From a checkpoint of a small transformer trained on Wikipedia: 2 heads of 128, 2726 steps.
Each number is 50 + 10 x the weight over its row's rms, rounded and kept within 0 to 99. Layers, rows and columns count from 0. The size before them is the row's rms in percent of the matrix's.

# layer 2 MLP down (transposed), 1024x256, rms 0.0699, rows 561-564, columns 0-255
108:50 47 36 44 45 56 49 39 56 48 71 61 34 49 40 56 56 45 41 56 42 33 52 48 26 55 35 48 46 58 46 56 69 59 56 37 59 49 32 41 54 44 52 49 43 53 48 39 64 37 67 60 46 37 42 44 57 66 39 35 63 60 37 52 57 56 47 45 44 48 43 61 51 41 58 49 77 55 63 58 27 62 30 47 61 67 42 57 38 45 55 43 60 52 37 71 27 18 55 53 77 55 54 77 59 57 59 58 49 40 59 45 59 45 59 44 31 29 55 63 47 50 54 56 58 43 51 48 44 64 40 55 46 56 60 55 42 58 55 55 36 35 46 33 53 45 60 53 66 39 49 45 63 46 46 61 52 33 50 53 50 55 51 59 46 60 55 49 49 63 54 42 51 57 61 46 43 52 50 61 53 68 51 44 45 41 41 71 67 51 52 66 49 52 46 48 41 53 49 58 35 52 55 63 32 64 42 61 45 52 45 32 40 55 41 60 60 48 53 46 44 53 52 53 61 42 38 36 37 48 40 46 50 45 48 39 60 48 32 41 46 32 41 53 34 65 55 49 55 45 57 64 51 54 44 34
105:43 62 39 53 59 41 43 61 59 50 40 67 50 56 73 46 47 43 54 42 49 43 60 46 36 65 57 52 37 40 57 45 52 75 41 51 46 71 34 56 53 45 54 51 53 39 39 70 51 68 38 42 54 44 43 63 46 45 47 39 62 54 31 65 38 56 68 57 59 64 64 50 55 52 56 63 46 64 56 40 34 29 41 42 45 56 56 34 57 50 39 56 59 67 51 48 63 46 47 60 39 58 42 40 42 43 71 54 83 37 57 54 34 50 47 47 50 71 41 45 55 43 40 57 48 69 51 55 63 48 45 47 39 47 53 61 47 43 44 39 44 58 45 34 36 40 44 74 65 42 46 47 36 50 53 54 30 51 56 35 41 55 43 57 54 57 62 37 64 61 54 54 63 46 51 50 51 45 48 49 32 54 67 61 31 69 72 64 48 39 49 45 44 53 53 52 44 50 55 49 41 40 40 47 56 41 46 43 46 56 42 51 52 60 49 42 51 43 57 35 41 26 54 40 50 53 33 49 43 57 60 44 38 52 49 59 39 37 36 56 58 41 55 42 52 53 46 54 44 33 38 53 42 28 47 31
105:56 38 46 60 55 47 58 42 57 50 53 53 32 43 36 35 49 74 29 59 68 59 43 28 47 57 55 45 57 43 58 47 53 29 56 49 45 61 38 54 30 57 30 41 49 68 44 48 46 58 34 57 53 42 60 42 37 42 25 62 68 54 31 34 57 64 33 35 37 42 55 60 52 48 54 31 37 36 37 53 50 57 29 43 50 69 39 30 57 43 36 48 50 40 58 41 49 57 54 57 47 72 34 43 54 57 40 43 51 61 59 48 60 48 47 50 59 64 47 53 68 62 48 69 65 35 41 55 47 61 55 51 67 53 39 43 55 68 41 52 45 57 54 47 49 37 54 45 39 59 68 53 46 48 51 41 48 57 48 43 55 40 36 52 54 46 64 43 61 52 37 64 52 53 53 46 42 47 41 21 61 46 61 50 51 48 45 43 38 54 68 61 43 71 52 53 39 57 50 57 50 48 49 64 53 65 52 41 50 36 48 62 39 56 53 62 37 43 44 48 53 49 43 49 47 50 56 39 47 48 49 34 48 45 43 54 44 48 70 43 53 39 50 43 56 50 57 47 53 36 62 61 77 45 48 40
085:53 49 36 40 51 51 29 58 52 63 50 37 58 52 54 53 44 32 55 55 36 50 46 53 44 49 45 41 55 62 62 52 47 50 54 53 52 54 59 46 30 59 53 48 44 60 64 54 59 39 54 58 46 53 56 51 63 66 49 63 49 16 55 28 50 75 62 42 43 38 48 40 35 40 51 53 51 42 40 66 54 64 59 54 40 49 40 43 61 40 44 49 55 42 43 66 58 49 53 37 46 61 59 52 35 38 65 50 43 65 51 41 39 40 34 50 66 38 66 51 32 69 48 58 58 46 59 40 55 37 71 46 52 39 39 39 46 53 51 41 54 41 57 52 54 49 44 52 57 49 38 62 38 43 43 45 44 56 65 45 41 55 55 54 45 50 50 54 39 48 51 38 57 58 30 49 69 60 43 71 41 43 47 38 43 43 51 67 63 57 35 58 46 46 50 33 72 47 62 70 47 55 76 50 62 52 76 36 19 40 53 48 46 48 49 52 60 40 53 50 47 56 45 54 61 49 37 51 28 31 51 59 59 56 49 52 46 62 46 53 56 54 43 61 53 56 23 45 46 35 65 50 55 61 51 55
# layer 2 MLP up, 1024x256, rms 0.0889, rows 562-565, columns 0-255
100:49 48 49 35 41 55 52 53 37 40 48 41 50 56 54 34 51 58 58 48 47 48 57 30 46 56 47 34 54 51 67 49 58 62 40 48 43 39 60 60 47 45 49 71 51 51 45 52 44 42 57 55 46 32 63 47 46 41 47 51 55 40 39 51 26 39 41 54 63 56 45 64 68 51 60 50 57 70 53 50 31 53 59 66 46 28 47 58 48 40 43 79 41 57 53 61 42 47 75 44 45 50 55 42 50 49 61 62 73 57 54 37 53 34 48 67 47 37 47 58 47 45 49 46 39 57 35 59 67 37 58 51 59 51 55 55 42 72 52 46 64 47 46 72 29 47 43 52 50 68 45 51 50 61 37 31 52 52 59 60 54 51 46 54 49 58 70 51 51 48 62 42 55 35 61 56 42 67 52 54 53 59 41 78 48 54 55 45 35 60 51 56 39 59 22 64 33 56 46 45 51 55 60 57 41 57 58 40 41 51 55 57 49 74 47 50 52 34 63 38 31 50 55 43 42 52 38 35 27 40 57 47 60 57 49 51 42 58 52 39 58 51 38 46 37 56 67 46 54 56 52 67 57 45 50 66
104:46 45 56 59 51 49 58 56 51 53 49 31 52 24 43 30 54 33 46 35 52 65 37 63 48 55 41 42 46 67 34 43 30 44 43 44 44 46 43 57 60 46 51 36 51 48 50 55 51 56 53 65 61 58 42 55 58 48 74 56 37 46 55 56 46 55 46 48 43 49 51 36 41 43 53 57 67 73 62 43 53 49 47 59 55 49 59 45 64 51 72 49 56 38 28 38 62 55 70 43 49 60 50 33 58 49 55 28 47 32 36 35 59 52 64 50 51 48 28 51 53 45 33 64 54 64 56 49 50 60 58 56 25 60 54 51 55 40 63 56 54 60 53 57 45 57 57 37 55 47 67 48 37 64 59 38 48 42 48 64 46 50 57 50 39 57 57 34 56 71 62 58 51 43 59 37 68 55 50 46 30 59 50 58 54 52 48 55 67 66 49 41 50 34 45 46 45 47 58 40 37 51 55 60 56 44 45 56 50 50 44 55 50 47 58 36 43 59 61 25 40 38 41 58 33 58 55 32 56 44 52 50 39 57 45 71 59 43 47 48 53 51 54 19 44 57 53 41 47 61 52 57 38 64 32 38
093:54 44 34 43 52 28 54 55 49 48 33 55 53 43 62 69 44 68 45 49 48 43 51 33 51 46 57 45 42 40 55 51 59 49 51 44 49 46 56 69 40 34 59 36 44 46 48 48 40 48 48 56 56 35 49 54 65 54 56 33 56 61 50 74 55 39 32 45 60 46 48 48 57 31 48 42 44 61 33 40 45 56 49 46 51 50 40 42 51 57 41 44 46 51 34 69 64 40 41 63 65 46 48 53 57 60 68 50 76 46 52 49 35 51 60 43 51 34 43 32 60 47 55 58 35 68 40 47 59 44 59 54 45 45 41 43 27 58 50 47 45 54 46 65 51 60 52 46 18 50 76 40 51 44 67 66 65 53 55 50 50 40 34 55 40 50 47 57 50 50 26 43 37 35 63 52 44 51 44 47 50 51 68 49 52 43 61 58 60 44 34 58 57 73 36 70 40 44 58 65 60 49 46 38 45 39 62 56 55 51 42 51 55 41 68 32 46 51 35 46 52 56 36 53 37 67 57 56 50 48 46 57 48 62 32 46 37 67 46 60 56 53 51 43 58 45 55 44 36 55 55 66 52 49 70 62
095:47 56 38 66 46 57 45 54 39 60 44 43 56 38 49 61 59 62 50 40 65 45 53 56 42 40 62 59 56 52 72 48 48 46 39 37 49 36 55 49 58 59 59 47 68 46 56 38 54 52 44 61 61 54 50 63 37 40 51 52 79 60 52 63 43 34 52 28 67 53 38 57 49 67 52 51 55 50 48 56 35 51 50 63 48 35 69 57 34 47 51 72 47 58 52 37 56 42 50 52 56 39 45 50 51 63 54 53 50 83 45 44 58 63 57 37 55 43 40 47 47 59 58 39 58 46 35 48 51 56 57 47 40 48 55 51 64 48 64 41 56 53 49 47 34 53 31 59 47 58 42 65 46 44 72 55 35 46 59 38 52 67 59 45 48 58 40 43 42 72 49 63 61 38 47 37 47 31 62 34 49 42 48 52 48 44 51 68 37 42 53 37 53 44 58 50 31 55 42 53 61 42 54 43 51 57 49 28 54 40 42 59 54 53 48 54 54 52 44 46 22 46 53 65 55 51 54 27 68 65 70 66 59 58 52 79 53 56 45 40 41 37 44 43 55 53 51 37 60 60 58 48 63 44 62 51